Weights of a small GPT-style language model, trained from scratch on English Wikipedia.
Size: 10 layers, MLP 1344 squared ReLU, vocabulary 8192, 11.7M parameters.
Training: a variant of Muon for these matrices, 4546 steps.
Each number is 128 + 24 x the weight over the matrix's rms, rounded and kept within 0 to 255. Layers, rows and columns count from 0. Numbers have three digits each.

# layer 6 attention query, 224x224, rms 0.0962, rows 57-87, columns 112-223
134136077095134118173132157128116137144172165113132155148150171110083096165128156116120136109124150130079132160139161135135142132109091119132133145084124143122145123115133143138096152124142123109114149116105125149131117125102093146094117175130175137120110130144126118108131139126168140181103153097100118118103129130100161139146145162127
098146130165122104161162154120135115102157136147138127148116129109161165121123144111140113133184114100097140114108118149123134135176126128167154105110133100157074112099138099100162168123094117107114114142143102169173175119123097128121097085104138157114138129147139151135133108127139171123135141125158103121147145111102115129176116126135
140146143146141140154128118140164138155134137116186141123137152134146138125146122131135112132149109120131132182116137165130110127153087062148080135123165084151116115142133147121109140103124161124128181125088164117108126128131132112122123115122099123145107143102112127151144124111128106168138131121115102138113138113110108129107122126104
153150108150167107168173112146135145120138140138161100142148114126175107145132113118134128151108104125149084115090134118150083127105120140133085107117109101091135111116152125132093115123137148122141137081166166120112089108117160126157145099128129133140121124118123108144121175123172084160116136170131173174070117114134167148112161122161
120094118110092141120137116091108062130129115140130134112108111146136141163109142147153133110124065113071100118123136113128091151128107177128149136156128076098102112128093135133115159137138130140147130110144104095139135143106118119116114143130106151134172124138149100184146131114139131124141113130123096110111126118107166097108134094129
176126124143107158137159156132124139137102105105140148137103141122143112103132120126119120145134125119120122123116136116131122105122112150125080132143168148106138130132139147133123097123070118112114128116134100168140123102104137127181121126137137124108173143168145146134142082133133122131116071114101138134157138140097133102109113091119
145123095169143117142134131074083126129157150106099079144162104117146130119158092119125134088126124113107119145127139139130141104103174166107142134134098119146134139135153150147153143133164131156139134114159139098131094149175116191130132088133115164151131127081089166166089178118184112145122075113117139145085115132169165150129122076145
167143107127149139122119095153121149117110159087136117110105142128139142123119128159102108121111124113117153135138157136126141122153089122104106143134144151130134133121100081091162129107137130135124094152158128141137169127093124136131122126180098136083148145102134132134124123136119090106128122133127118158117161130114128134123122139122
171126139106132143113132108119089152151106129105140101096126162118128122129167100153079136111121105114121141132120128130142148132114143125132111119119183123139104126133136118116141140152136141117139109154128131101133112114140127120132126120148125117128141118095094137128117127105130094148132125134148131130137112099158132152126129100118
119132133141151148127094085117140118133131106140121165119138158128149133127123140112120134128135123128104121117128107126151119062125134132132089115108112161082122154127167136155132133118146141116139123110134106136121177124117119131100128119137108107151140138146115114133136126132116138128102165117126123130139112144098110137152123144113
163120148126149112123120113124140159100107157127106143162094134091164170113132137159119148137138082167156122136102132157114147146097122123113095142149176147130105120135113103093112118126086124144112125152119153113122106098170152095156163132136131141117147108097111155139096140113102089168129157150117138156127119095155141145138143136082
130130124082154139107137140110133150147139114116164110127123113128139131128127109113131125098111106103096149148122124151112160103135165123114150162123104120126153118136133134144119130134146123113111138121135128123131117084140137124120130123094108135133125127127155096151113111102145121148155160136148152104116123130119131119119128098125
140132147127132129120130163094134111120141108129158105115132131128129110136135134163089147109110101117127124151110151130127131140135124135108131134126120115110124139143099139132103128121146114156113158145115160140113140101163119145092170135135108132121144140128115165130095113171137108127138160152122124155126106130151131131138112111143
131163143141127128153151124108168136145167107182110129144161124165145130111116147097146140153115119142141121143119117128159117058172142125139097127150125115112095129170178101176111146126128173148119146163119116152103120132081158133101103139099116141141143100142152145097109141120149138148135131118148114133157105129094127108110120145063
118144118149128134099134115130154090151132125149101145134103141107117146087136126136136096092165086113140096115129128138146143103145117116107138149107102115142145139138096154129136149112135142107098144129133128110115111085091111117141118141134139123138113175119146119139124148125116116130166095120127109110154134123138131086118124125114
133142086122132166133169138132121156098106131133142115081096163118104129107124136143113087138117125128117127115147147110103144131123093129106129123123151108121139086129097089133121090114150104131118115140169131115099090122114138166137134156171124127135127134101120094136145125130096131130105129153125130125103128126154166130140077122132
091167125142187158187133129154107180147158133129126143097085153142100140086154157136123112177101125111159139141150126140115127179149101112110083153138105057101197105180109104152104126073152092121084110115156113100116095121127108117122109116118116116135098149114131116133186174127131159113167127101159130101162055008109160112166131186118
086099119157128110093131153083088120129113124119127101142120181097098128113149126158140149122149111111097115109091144141106161121097143131124158092086127133133154134134143084143132127146164134081130130141126106085130143133102162131143139120110174139134124127092118161172086098162133133093116130148117126077093156173146151108127120081154
104132137150102126116126088139140130143117109098146082127149114185147142081114109177136080085137092161206100113156145119129107121096131136129162120128126177163071108070100131108159122130132110162109147134146115107125123104141142116127159107153123127161110106058159145158076111090054156173170116181099120122136120135163173104084123099045
109179140083128106141143137135149116110120134069187137154131166074126125103183139127115151167190166116159114125108126092136108156185113133112211205122122150156114181134066087065121143067136120131105133157122121147146155137156119161118092113176146153111107142135129120128168052132125164086136087123139150092086152069136146146150142137155
160157179096135118111142204123135173124135117131128102112136187121137153131114110130098059149093108140120096123128182117173100100174115144075147095111103167154129101115125109109116086162161121094158104144159131073125194171175115103148145116107114090119077098165132127156113125161161074178182118112095124087081137154100137112140131126128
114142132136097130127164143169170158200160147199085102131151118153155055164078113132109126133099117155131076111133117076087134114140199131114133117098087128130136081153108119170097118104177068117147152157086122109101058104167103119188086115115149167143128164131140118153096172120102115123111099195143170112121108039105133124116096164097
144102159173097140128164129117104168133147135137114112109145128173088142142108139121154139125166149112126077123104093104118128112168133097147165092130150133097077089113156151162142147133111118146062115133112161086140119124143134161088101095123183150131124080101145123102157125185153122110050142104165117119130091162045160152152098102149
105108118113116142109128142139146116139139115163122130153152129152154128113119112113167115128145131121122132092118122128152113126135141131130150131119134141125131148116133150166106130093128157116130142119119141120139112128116131138121100135100137121170139174120098126126124106135135120127107140111127128115120115162100116102120124145140
104128128094109125133134138129084115114123150115122118117109166127130111155110131141117134129111128065129151141135107114128155140137143102118122125144110116134131104102129137124154122149137125128132135086136148116122119146113138154109149122121112144140134136099131109109121136112148121107164149122145128117090141083157149169134141080114
163108097140109114122146107136169111129114102140154171133152118147125125095099130089126143167165145154091116125096113129112099091129143140112140137127150129121090156096146123177131107108142119120150113140123136123104135152143115109147129130140139106152146173135155130141139114138111125119106151136109106142122120150101125110137147165135
093113110094141112118142118104114137084144151112143097139119143147163114113134129118122122072143136108141131141120154143137116144139110112133101128140097134120139124132100144139129109146098137135130139130107130141150130158173149126121127155115122140121112109105080110148136132135126135120105140109146120119123136148121126130137113122161
116145157144141156119091144154159146127165124154125121111137136154149142143118124102123114120147103143106112113128130137129089125141100147124111126139095132132131141149144138141121139124120109141142144162103131111155130095096115136112149151117142143165118149152120108146119146116167107129145118158120140113146117154129140144122136175116
126100126140123095124135129129107110113121109115134119118139124143136144139157128124162140116113100165128136085150114155124121148080111138161134118128142135121135130116093118138144141151126106138134151120114101116141149106147131112117110118127138162096129138103137158169138125150138147156146150156080146136153117139161117121101119158102
121121139131121128158117119162188119115135147118089131151137127115109119121101147167114150155139122127135109121111134141139111112132134123119141129134119146133145138154167147147112131116138139089110120128114107121124127114123078154118121136126153129145141127145150124121110144098120111138089143110131135144136162125107129138145137142109
115102119133119134127118148106141115145171148129122063108162126095146152157140145154148124142155144160087116097117124159110148149135128150122189120112156121110125136136125133131110125119132125107170118123111119142158139106141101122143151114157158145118122148094113142173118135111093096131125151094089142152111163124124133127115148128094
# layer 6 attention key, 224x224, rms 0.0956, rows 57-86, columns 112-223
132095125143145132143122142113116134104106105085132121111119112114117118100115170127084095113120110132148144095124134146112110155124109142071132163115159160132103108113095105092116118125110120152133173120151091122146102161125143124123090125150138114128162130129056137107111118109082180140100099129130152128139145110187105166142165124171
135165130158197138100150154118119162133078103126129114133096124126136100088156113115098113124157162144117128124112139134153085162165157138072097143126152150137127125083146125112128106097112162154113114114124100123161177129080157127124130133119094118090142105119139069151116098144147147117075127136138144156107130134118123163120148138126
102170100067103183140150145112106137089087135160115128145099147126129121108076122120135107121144130128154102144169082138163169101113185188152198126164138140137098136149146127098094123104129189172173123091169112140133106122141132129146158140192158158093132144130126106124050135068137136095114101146136142126163133121149062136142103146143
094169136132149136094117187154095080149129136126145099066117156141075080096113101151079201151125126116156114142141115179126141090172102126110117088177110160140114118140193082166114127142158112156107141158099100160092145133170128141103153101111168142109128133102115115091082135064116149131115160119117155116167141103105127172116099161110
112111150128087164118061147100143169139148118146157132119135151117096107133159095149113139146114149193145122079099143117157129151105149096076125120097103179132093191130135141124128135122112124167096109107126156137145078161121130163138116077121180131114145123190177122150114191065132123139086135176144154156081132102168132109126149160088
108111131126088147148105112135137129154130139116129088138062109094134143138125133155090148133149171123128158092130092113142096135131108079131092156112117163165113109143145119107157096157122132124137136190134125139119150185104164130139115170121137108133106088141118116132112129091081104094121185136117115142138179127139125161124124122134
109163104149103091161171124140082127118134139129170108110109085102131158141167123150136109136149134110119175136106108146176088115152128114128090104096087131133131113118133139100145187136114138125157130173105143114108106163108143103153118142093123125135119147131116123102164087138093102151096112115095088094127099134170152145115085125104
117127117125123107128128129133100108129110122118127130104149124125131121135129145143137121121123121131125138158129134121134128142123137117124136143151143121130121113124120119095133141129111109132096151116142136118130136125106122111138141116130151142105144141110150142138152121111139127140129145122121114147107141113135145131133129102107
110135123120155114123127128129124152111127136123136136119100111098130127123125151128108118110109134140128135109128136105143116147135125101112124116147103141136133119122132142127135120153123113161133155102121128148128160125112148127132141108097121144112165133117129127152130120121108159127113141117102134136154138114114123130105121086107
118102122136141113126136145148128135099121123143096130152128095131121128145132136118142125108103124101135100127146140126121134147129134130120151135138130122140108135139112128124112129154146117108133121152102107118103116121146104132126119114133123142121095121152143140106124143145144143130127111125125139122138126138135123115127116137150
129139113099135109133134114147133113119138146117157126122114140136098122133117147149106107136103126118132145109148127100157124114150143100116121125116147130135123137139113131113153128125130134149118126094139151113141158137104120121134126130128133141123158131094103125128141106108164136153128135154133119137122131117169122143104117117076
144089132134156115147128146114131143129102139144109134139130082121129095148120116142151122117137130139117146120128117105127123175092135145138113110123160132136130142116133126079113152119126131097128112129143157140126097153150127130116106105087116123098127157134145111108128157161095145096095139132101143143146133138094152123124107148139
110131084107156124105127117137118123093144142082111118158114130157126147118130143156143141103153126138147125133148101150149120170153125109136147162171161113158152086076107097104138122102120122141102117099127130113175132132141106143126144138132157137120133113153093127158132127133141109123149138167128135135138147133128139154134124092124
140149150141140168130118144130131139117128139144118142117126122140108117121136123134121120143111127121118127099125133125118126107159134142128120120097086156098131147140158123183126080145127144165115135117103129129146125110089133136117118121133099108144093136105117133142097123102133137126113124111124150118150121133138118099117137123117
141149159122140165119125152120110142106112159127136150150133156148128143102137152136097120128116097103135154126136104112142120110125112132112123112134091112134165122167153128118134083136147138159099125127106155119139079133107149149132121121127128128133106121111111120113137119135188148133134131153148147126131104106103131122128132100118
119157100100154134145146113112092166090143161121117128090105108151107114163135146079134077163140161088152121144169108142079127149171116114130138126122093101144146126130119141120094101110154081139099104139166116129118133142149118152125143116139144136160121130138138092138144154093121133114148106149125130108121080096092153132116107138136
144143131142182167131125106127109168159149148171157146131134117125130113071189122153127117180122119113157120127161125137120136160172123158109093126132107080126164092167134122140101094135151114114101115134118105110106083088096114165127065113108159129136149151114087123138134141134124147128177149105109157066167095033071160094142163198116
049112139151141140127145166072117118109128148124138107149125109103097083103125120158169155137182139081122087121116134165092164126124137126106145114084125143142151152139135130117135116140161118020154101142124097113125181143089133154126091129114191143132105128099140154186083134159141121107149152145089117100096155135156184108103102117126
132146166212090162137128101132158116160168117134134096139127137138149135098123117158151114109148062179165101110125135121130112104150118168095153096135132148160116106113172132156166116128162126130163130152090105099094087081169133129145128105115131115181115106072112125144081139130069141182145096151122098093164118158168129128107124160071
147173126101123106126144154132165130125155152090179157129162111081145113122158118124131127158170170117133089121113110090141107127200121167102183180119139150168107156147109106089118116079145146150114140164102127143155144146146118149111116107133155157109104138135127102090153077176139153085101079100132133080113137070122144108111167151134
174156126055120118106126187090109142126133083112142124114141135119133169140122099140106057128131102134098110115101193118173116103122119148077120078110117137161131105119107155117154095135145116074118110144148153060142197180165144102148158115096126101095099115146138139167179094165161061183164141120090131093061180128124163130152148130136
125138093127103110146145114186136153180135141160081093103155134141190121165135108133108130115118113150135085128118143074123141143121191153106138143115126147139154071109071139147127134076164060136141139145104142118138103112161093109143063134148144150167128197101149126145146132132079114110133123199141187130069104032138129117129092132140
149114158141126111108172111117091193160106139089140112126119162152126133126112133153123163111178123123163098149107130108150118143150112058145168086148132160129052090102162142115171166144121126107054110144121137094142115121158138170110137102136171158085117079132148114105141139191131175116082134105146135107082122146065186144142099122159
127133126155118143132122135117139129134145121123133133154147126132121116131139132126134148137134122116135121112137129113108118105131119138147130132119117130114120133128130142120137124137138103124117121129112120145140141119138135113113136115137123125113111115145139124141128137130122129127133127126133130126135132126126120130122127121128
136141106098149131127149113103129125155140117140152135123145110127094159117137142143128148125126116133127123149110143150136117114124124119137118124148173146131128123122106106102141138106102096127092111144149127155135130102131126140141122149140144124138144148130139137155143102125119124128111101138112118155119128139135138130115151124126
095137143146134153134116153127119137123135138165108120145156137137146121146139133125130125135108121109106099120123136130141120118134127136134115134121066138112133162129154139116133115146107126134128126119118110120113119125137107142086107144106097132134108107130113130096119133104090145126110114107144116134163098135117126111138147141136
133105139131106123146134142129157093147135126134113134120103116131114123152136142124138131124148150140146106117131125142104136146124119129124130150147150106138129134117112127126114143105102132087111127133154125122111123132149126124131140144171138135132166137140145101150128118151140123127122121115116146137117133142140143124112136148128
135135127129132169102128104141118131108126134152110138149157162115131125106137143114125155138128146106121104144143117133152129097140128134119188137131087179090131162124158129162135105137161167153138129130107093122148151119130109141108119110125120096114107153124128157134111124117123120121103144111148127121167121123116119130117110133138
160123170132127142123136144133126166120131095127143104146132148095142075144123150109150133104133092126103118147089154111124138105160103131122136113146120118123133132135108156171139145120141167125114131146089119100108155110171123120083139138140099133144130113142115115113127123114123137130138108117150130110145120124113105153126124130148
113132134152154139118132102147151128123111129112133114117134132134126159136139117131144107140153148143119122136117150117110132135133136093144154160120122138129090129146120108144111139135101121137107121128130132122126152105122140120156138125122124141121128147104136131145121126126133113127159150120131136145114125126163115115126150134119
# layer 6 attention value, 224x224, rms 0.0979, rows 32-63, columns 112-223
121100198110168109128111172126147139106108094121097129151134103082114071130117142119130134136123108093091121132084131132117109134148111158111141091109157108154094145150112179106140098149120158120121151150101162123107127104130126154102106069140102159132141108123175150137151144129144093134141121168155147130148107124101146127106108128126
148127172114095115130156114158102135142096144119131118123126102128156094094103148130169132146100126139107134156144088150143131133117114136146106167142137129172150134142121118111119135120109141097077135084131134141109144176125129153125105146130115112161144113156088120075120093153112181141169099131100121109149158102160130166157096144140
084140159131146141102133116151128121136125102156145123148178126114105131118139106088137156130080107172129156140114121116108141108120138121139140097127099135131115118162123105160104108140156114106162167146117119132122083127178099126130149142097097105152106129152095110127142147119130097105146130135122141131151136172132114160166107146110
122128161148164160107127143144119160129130131107128158150136088131133159134170129085165100108143097161118149117116117161148120146119112146126098150133126138138117113134106159119099163131142121089135120134158111098144139092164083103110126101123119189146127170118149171103118118154165100088161161130096094125083100144098119128096167107140
132145130144115086136131162121118143128148139127119110114155122121133148108160129131097142161153076120125162111131148140115158091115097126163115113131091129125150128101142098115150128160122124143142133118151126120137139136160098118120111153136121130123124096134138172141107131106140122108205091111111107071124145131137126113130125098126
122146114117140143107126096104145134094127132168119115126165136147139124131120121150138135156140103133118096123119106135115110123124132131117133138110142117136164107135172110150129162105117145097139113110140118111144128114116101063108135131132104148173105131096121124129166098139108155171146141154121107110131118119137124134108086120096
115141105146166098141140098100149145134141138145167165130091125138138131142131113129103100114116110132188142142114125127129114163101141117111094119110134129150120134143131101122136143131141140125121119120104139143147155113151123134114117124169115108105124085147134138154095115098111124127157146147125132156098117100106115110127197084117
117132122128136144157145141118142123120082123104136122187096142151145164120150118135150146122166116163125112126088078172109120139112121149118082105089124124146140126102148096087139096090149156122137115115127081123163149128181125115112113100108088106151121135098121131107095149126106143112145096125124165091159078128094131141107130152106
135128095137150149121106143123126106152159077159106130105109123126131173107120127148124200112118108115125161124089110145127135127110134154119113099124088134128128117098154121166137130151133127126128114160104110145161091158162110142107134156103141092114161138161159097120131130109097114150136199146125141147143148115125091133143152141129
153133119162115159135138105137109101112170190131165125120116120125149085143160100127144131073151079120136131139118145120126097150139145100095132151140108099091138127112142168123143126121140130116148125135162102124116100122139145104119111110103096107155131124168090103111142149128165071141109152097126122136097114148141115133133136167142
082160115103150136179135149152121118122125117140158117122124124106099161146126171071098110153143140143101130149138110148123125140157135124143106130142103131109143131124123147145111127102142127083135119127088116089146124088128154147122119127148075102138134105088129118094172090094110135158129110091129148107086128125110128140127138119125
139135106114124088156117136120133139112164115132137145084151137130133123129105148104116158127134137111142147118103137124160123127129098141123129081113086163131135130142131153167106168140155107175143154125106133133099124166170155120129136132133135158129126140128137118122119102155147080124163119160113117102143121113142127121126133099133
105116145133165145133114142147143091104143121112156134138133139136150096146117156160124129131089107119155105099114116130115103138142169101132108139133139152140138135161124142150122143128134132146162117108099104082151098134146096106114119140083112118127149171104132156160132120071162083165132166133139108157115102112139127131093142144130
093112129132167100120139098102123128099128139132083137137122108148120100089144140106124113061130135135158115143129117132153132104123110114104104137165133120134102120163156086117143164143163137085166125150152088171075122094139119130097110134113110117095111145112145107083099142088084129087179129141126151139128130128126105155142156135102
113120159112160090117149168138122120125102139150089130152159140131129116120111142106120164139133091161113151116164124157121144147097100090169095137099146161143133079148153106108124139116130128075126072137144114152119139141178124137149108132184126106123110116163111146081076170095126114099167133127083121136125087121097115118146133136096
127116118114125151123097134101108152154139113125099149146172115131098128142121133106130100142115144128132150141134140149145121149109136116102119111155158181108159130150136143165139110118139101208119106143086127114127124119122151151175102147128108145143132098126142161119149136126117161128112117121150096124127151110135091145097119147177
155148135130099170146078139128119127188142096114174159102116102094096137130113142185146145124109130139093174138117111123105103145095122152087173143111102131172105166134127121129070137151147143165132147133118117076120173137102113089119131108152124133132160140114135107116104075134130109143127100164098122139115108133161129091130124091149
099159119143137103126128130125129172124113108139138118136153140141113133103124144130153148142131156131136121130095149147154144140162154141115103101151159142118197092125126117097178122113117146148159122157176137141129181134155120142089114145134087153104170107121075139105164119184098116129121112139117108106148145195143079081117139126085
089152137112149125114150136128099149118118099124132148146115147127109087120130107142113116134124101133119121082146135104130134137119168107129121157110091119115137148114130049118138126107138096154134141106152112139168141119187141116128165108152115128125127122102113121171112115089132068121110123137146151113139154190119153135124137151175
142124113164169146141138102148165146125132120115132127143121121133120133112123134108126135135177132124095114127081129127142157127133123145154126142182135128143121110119141133116158144098086146101087120107133137097124164124153114127097131092146175117138143151150125129082153104166145133171077139139103118128146103103096136132128141119149
158084113141128131154117109123154149135103128147119112096111168133132117138133127167128123163112145162150138077124134154127120092121167119105090114119132119138127133110151098101122125116092118160081149107132137139143173137119175141137122171141144130154140092123131114121145122099098140112088100133116126109157150140129089128121152105113
125167102112142091119095121172122117150105151141095137162138128093105128176134151170109112154108142143132156134140116123092143132189111128164120079148128090135140150146124129130104140121130124134142119111108145102156128140169095098090132134105140118118150119105091116128093167115131145127152141159120136108107109188111124124133117115124
109150107081136133100114123126096103120116136152151102128138146114120133103134142111192095127113137137139159157122151154154143106112120113117153119138135123159130095122152091122135146122120133123132167118113165144112145143144102140073163178132117147158125181131106149109117127145109119155151113146071153121151149090175088104151121140078
126128107145109113083177148133120122148124119118130157092133149153119167089150125106133130157129144112129125124144162134140102171134091144129127146148097148132122144115127119121103120117117116149114132137161117085156135126112144139096101098137189101113139099139160156105113119131164149130093149142125146125140126129096116143128133112163
080130100144149109106148127160110137144126147165092103138126125164153107146124110124116113153111121123138132140132116158091128114173124125128122152130135094075134120076130087139134152151165133099131100150150118148137147101147090120086147136127138143136140134131117128122143128116123149115150126150097162140090124157127129142144122114100
125136116137179112119141105140177121125110120111130137107109107150123149126122159100143093143129144159134163160139135130142123095121112127163124114110132142132167088097154176166128171129145097105121098138138116091146134129171122116144131123148114141140129119122117119097163180179153110128150155099097099103099113074133131076106161147140
115157080131152180142166098139131114110100155141169152165121145104125160158120105150128115146120112109124128150131155108114138128152101096123171114089158078138113094123117128102102131131136148085139129152129136140137134150097096089145110125137121128126108116156102089153093114128117116141107124108112131070109166107121092092132109122125
141131108131145100154132139124086145115146123126148138122087103123125117148150119105156107110130148135139146157164086137134148091141116141146171157116156161137087065126140120106146122142123128160198135133096167148112155157111107099115119136120110131134082140100136133096106103149124156117108142091117132080145132100122094133151146131111
123097081121116127126129153099119149160134109131113134111103118131121116115120119104174134145172122174158146138126119122100114106154182133121140141150138119139123120094103153152144106117119130116109151158113093159124154188145148120147113110112158102154147185110096092127106109106115138162121091125139131116169165072119121172101129133131
151155143123139115147116140093107140177168124127095156097176161137137137146094127121136141140121099171130155098138123132142142092132113133152078062141131119125082135119146141124134143129150128110138090166141123141138153118149099126111155096123156134115113109080137156134104182147134060109126134101123092142122073138132097133135128137144
150117101085135154153095140107160137148100128157134164150122169142115126073157107130133144156104092119135149171141120096123141112089091121118116119108088146138107087097119141135107085148129173144135116107148142106107144179134116150156165125150125144135069171124133146124101149073114122132197084166109120133134145109145129087151160109085
203114114137130106142129146133094118184138149122104116137131116159128138116095172115141142124133105133115171151184109111140108123122183125144115123122128093140129150150128146109131112161141116119147113136176136145148139143129108128136155114121144132107128108100128174111105129148135144138149088115127111150121102136150151120075126126144
# layer 6 attention output (transposed), 224x224, rms 0.27, rows 32-63, columns 112-223
122130114110161116151138126119166147154162135139134099115155152115143127115097116140124156121106140114107158113136152137091120111105105119132142076136156110152157131110143149107104150162113150086147099201140113159135131159168093105138102149102113140143116151157149135123135132165146150155107130116104160120116155167154126119120081128111
128125108147151108092149103127135112158137100147133108114141141135119130138119100108173169109122104120116137101135115156127121122110142133167158141138078114144118137113146099114137126141123105152125105136094088109174091106107122169096124159111149137117134116161162112140072138115082126163140147141139134152156115123168100154144149161145
182079151145122125119161166135140151128179112131133127101093117132122115138133148129132124110132124120099125155115111112133107151120097154129120098144133128118118140144132128182151144166131145131069106095097134124152148113110127119110124139125147098139136129186116121143133122162119124141131137116102101174143090125102130134115119148141
125142125100122141095142107153160118103135128108138123151134115132113114121139099092134169122105155125143122073100167143147089167130099122111109146115128131105117142151076161117143166105129127116109098128127137106138113136096111116164159145121154175085139144155139114150160129115108102125091145162134128135103128094146191121132168128125
069108083155122130122159158131153130140162115134132142164113129164141108139122159071130126094141150138133120147130131122129134111149127119109136092113168135131066109127125148131131135197142102126145125134130107132125127154088094084127110177160119136121153121145113142170173129142110156104131138129120066101139128134114143113160125145083
113134147115109132145123115091151167116163141109131149148148128127124158121113112130117129122150141136083151107097115103128119087153126113130126130116094134107144144162139113143137121141127126116132117129120084178149116076121133156156104120084115119116102152166107132128129133123108135101178151113106093151159120132111120096131120115094
136121135111161147127155096118106132133137145074153123110124120128088155144140106091166113104127126103148137162133165163104139125108091143117124153123144115148153132161096125154123151157112125118113140123087182144123119097120112128075147160118114142127086118096138104116140106113137129152146131099137106114100148155135153147150115138133
127140145128120148127152085128114116142172155094147161163152111085111136111112159129135159120159133137162092120120110113116146118109130098139111133107084180089157174126113143103137125133136124149146172123125135113117110133107127161137127117117118117098162148150141120152134134109170119137129130112109107172094107127142125160098117150138
162111118110170139124125167116127161104151152074107100107120149108111078111105151150120151121120106116122156127148119104151103148155093133154125111111142155150132113135140110113142102107155134133128132137104153183122126132136109109057126163116156123149138137167136135139143113128108156123160086136166129106169163113087152133127093087111
141127140157131135096110104083154133142146137116123084147107170142164143081176095119097121129155129130154114114154181163157089129159112100102121141102161138157125137150122134140122067129157153142130125149120091141090101132126165118114139099113131110135107136109141145159098121113162147109127116115113128116135122099137146133071141098098
150118099143077135158145129138125115102106133142154164126107076132110118132136132163105122126100092126101156120128131118129120149086114145102086115160141130147109127140098151073094126145117143167148119118136184151159154133114152118158130122148112140106156105118134152141142117132136112131088111124114105131107091147118132112115148084138
153101113148145121139131116151112120113109116118113164110127154117139167142105152099136151127112121118147097092126112114146105184090136098131112159153146154155113125145122119113103145122130120104073140119108141151144137131108143138143107169152182109115116093148153133155097120139113130114150139109126123098136128132117153118105114123125
170112129115138156113143118083113174109113149132139116111132109093159166113177128127140104115139150098131141110122174158148154169116146134099129125105082161118115128150102145094187159135157133091129154132118155168119148116177118132131166100167135128131077149122103151118087131138147120123156126113110160139157141109135137108153136091133
121167123115133117123136140136112145193110137124091133128113138116117172136138134156130133108163123099130137107134086100087091165109093101147155139075082160169078133155126107144184122163113101094088132112126144107114115139092116163143121129115143137104132112144143143140118095126122148131105114145145119145132146130083147112134153139196
124068078098108130103069122136110120148170123107118116123154178107072146135122135128152177108126142104102143163126127130141093126141090085149121116122159091147079123093119130136150122111105148120119071120110162164138150149108098119150151158128127164132107137116143117165130092140130147154133116127127098130088118079087085134097121123134
113121102122119186148121140099129139116124121103134128109158098165154110147148119155141123147076141111123086089131107109123139113104179098148125149102112154135148164133127141098122119110178114135153100107148124132115143119163153140113124137140093114132086172141132106105133107119128115104111118168110123171081130115174180125114119140134
117164107125192143138168113106109152110113106113122141104138116168129136111129144125104111130145091106164087127138121138137132085106138144166124125122125099145137134126127069145131105112125133108130105131133157131181148163105143160112149175157138099171130125134153115121108128158124179149145122080143125169143125122149164138146103188097
140131173110115161129167138118130108162107098139110162125142109153151107167084147124138144164125172140088114124092090145083137156137156142148123130171125133134122151118101187172070159111105141138129159136124093102155122096105126123164142102137139135100171138127139122139112163161146168100107149172087130135113135135118120115096099140079
129148067177109188140141118137116126096125124123110160148097120143128154137174144110090111123141122143134145127132130134136116134106083125134141168123165183070140133114142171126147157157103131117139155106196142115132149138138138147113161088115134116117107103110134109098153119107169180104117157076115145106083120128165138113149153112129
142127131146117111113144130126119120151128109087126110150128159144130139113104130146107133095093067147120107137140120146138148150128128124162070094162103115136142096153106130148137132155129138116123160114114117147138099148141108139161141136113136126133103138131119094131104171068115152139131124125110131134092097131153119169146121127116
129156130131149102116118117116125113132128149083099161147168103097087092133073140144135122177096123128115124127175115143154166111130189156156155107168143148170092129134112138128109128149128117144150118121148162135117103126149096111125116122152141181136166116115129133112154129120143141119121135171135151132148181131139135106176117116101
099115123129094106132147166137141141124173110161064138123126143120120150143119168147148128140144148123131135152148118093116153153141106156151148110122108118131080115153152171166143147155070158101083152058099176149136136104112130137151182116109172173125101095126078110175157160153127115127118169126158120118159089164107120106132139141119
140164135105141135149111103107110106137159108140091163140077115157132141128069166148140163117115164147168145157140111130095121114123097152179119144148110129132081131134112128111110142139094097088121140110087084139143110137086139127115115160128165151122094116199142127127093152143078119139160164142148103139155119138125098175124143115118
095090108116154171128154130139114094117102147110123142106150116170106098090132107149119085105115116135138134149148120133158178121104142114121097120136128101134151087133082170119120134129122129091155128099134156066167133157145145110108154148093148131127114142101125095129113155154185109143124100141151151123166095098178144123159167134109
138101096162074122123096149157141093104128130094127125104127122098114109130122134169156122149120151150126112161081142124151138133113118107134106164106146178120138160116104178144143104131133114133110115103112133164169151158106139137117107104143141130100111116126131146175135150098140110103136123079113070106122119166137129135147116124159
112137105068091124129166114158109121160117122130169093164080138136156106138127115140169101124094119121107116162105129107143115133133097118137138140135102082128125120182106139115122125086119134135100152109098135111119134166068153110162086155103114126105129145149146088161149128123114181146127126148158117112122123123121139151165108150174
112151155141092139095139150140147130112134125165142121175067143143093111147125150091107100128117096137072156131133099156129134091148087123111131083088115106129115091095123147136087112159145142118138121149154119119099151104108117120179117117153125135068147130138124151164127161134117138122110147094150099103148129105071127120096111154115
125178131175125147078106118116116101121113145149170161156099123149116125141107117085115149159134159120154094117145112100048138159136145116121146121146135147092151103115123140160122113099098120101132108098126118128096119078139142130145115141142110105123123081156126128152139136095089150135169119118137097134087205119097116118124118150186
125157158109151134079122120096107129139091120171151189102163144142171124127090117111115141116135116146148133107125135130126129162129160147172107129140088120159097161126145129102121109137123123137135119126149128136114129138163122101066121107143118135082130123167135122104119139102134156148117131145139109138150074120150131132152104103142
090088125121103116120145167156168136148134136160129096121149154122117121120109134159099138130135123090111113161179127084128098175177117123117135093139159113127095154136109135152150149149110112114093086154069175116143150169121137142138143127140156112118137112151133114138150128147136143137122108164140155121102133101105120166136085129132
127120133130168160091142131133118142135139105133122179149106159150116162125158149133113109154138131096099115128175083169095174145150112147161119106142121110159156104147119102106120134116116095097110083171100102125170120136056177115125097144142125152109163128138148088097151079157091153147102116087137097111159082129122149138147122157121
102104101117113093141124130096182133139130113125129136143119158137139173123129164111139146129142101104125160183101137138097131143111151077128130108117138113126083139121107089110115131143140126151134136135086136108152097145147124145132144120143138116125108131168137138152132123132127136110104141149159122105104121094155155122164151116154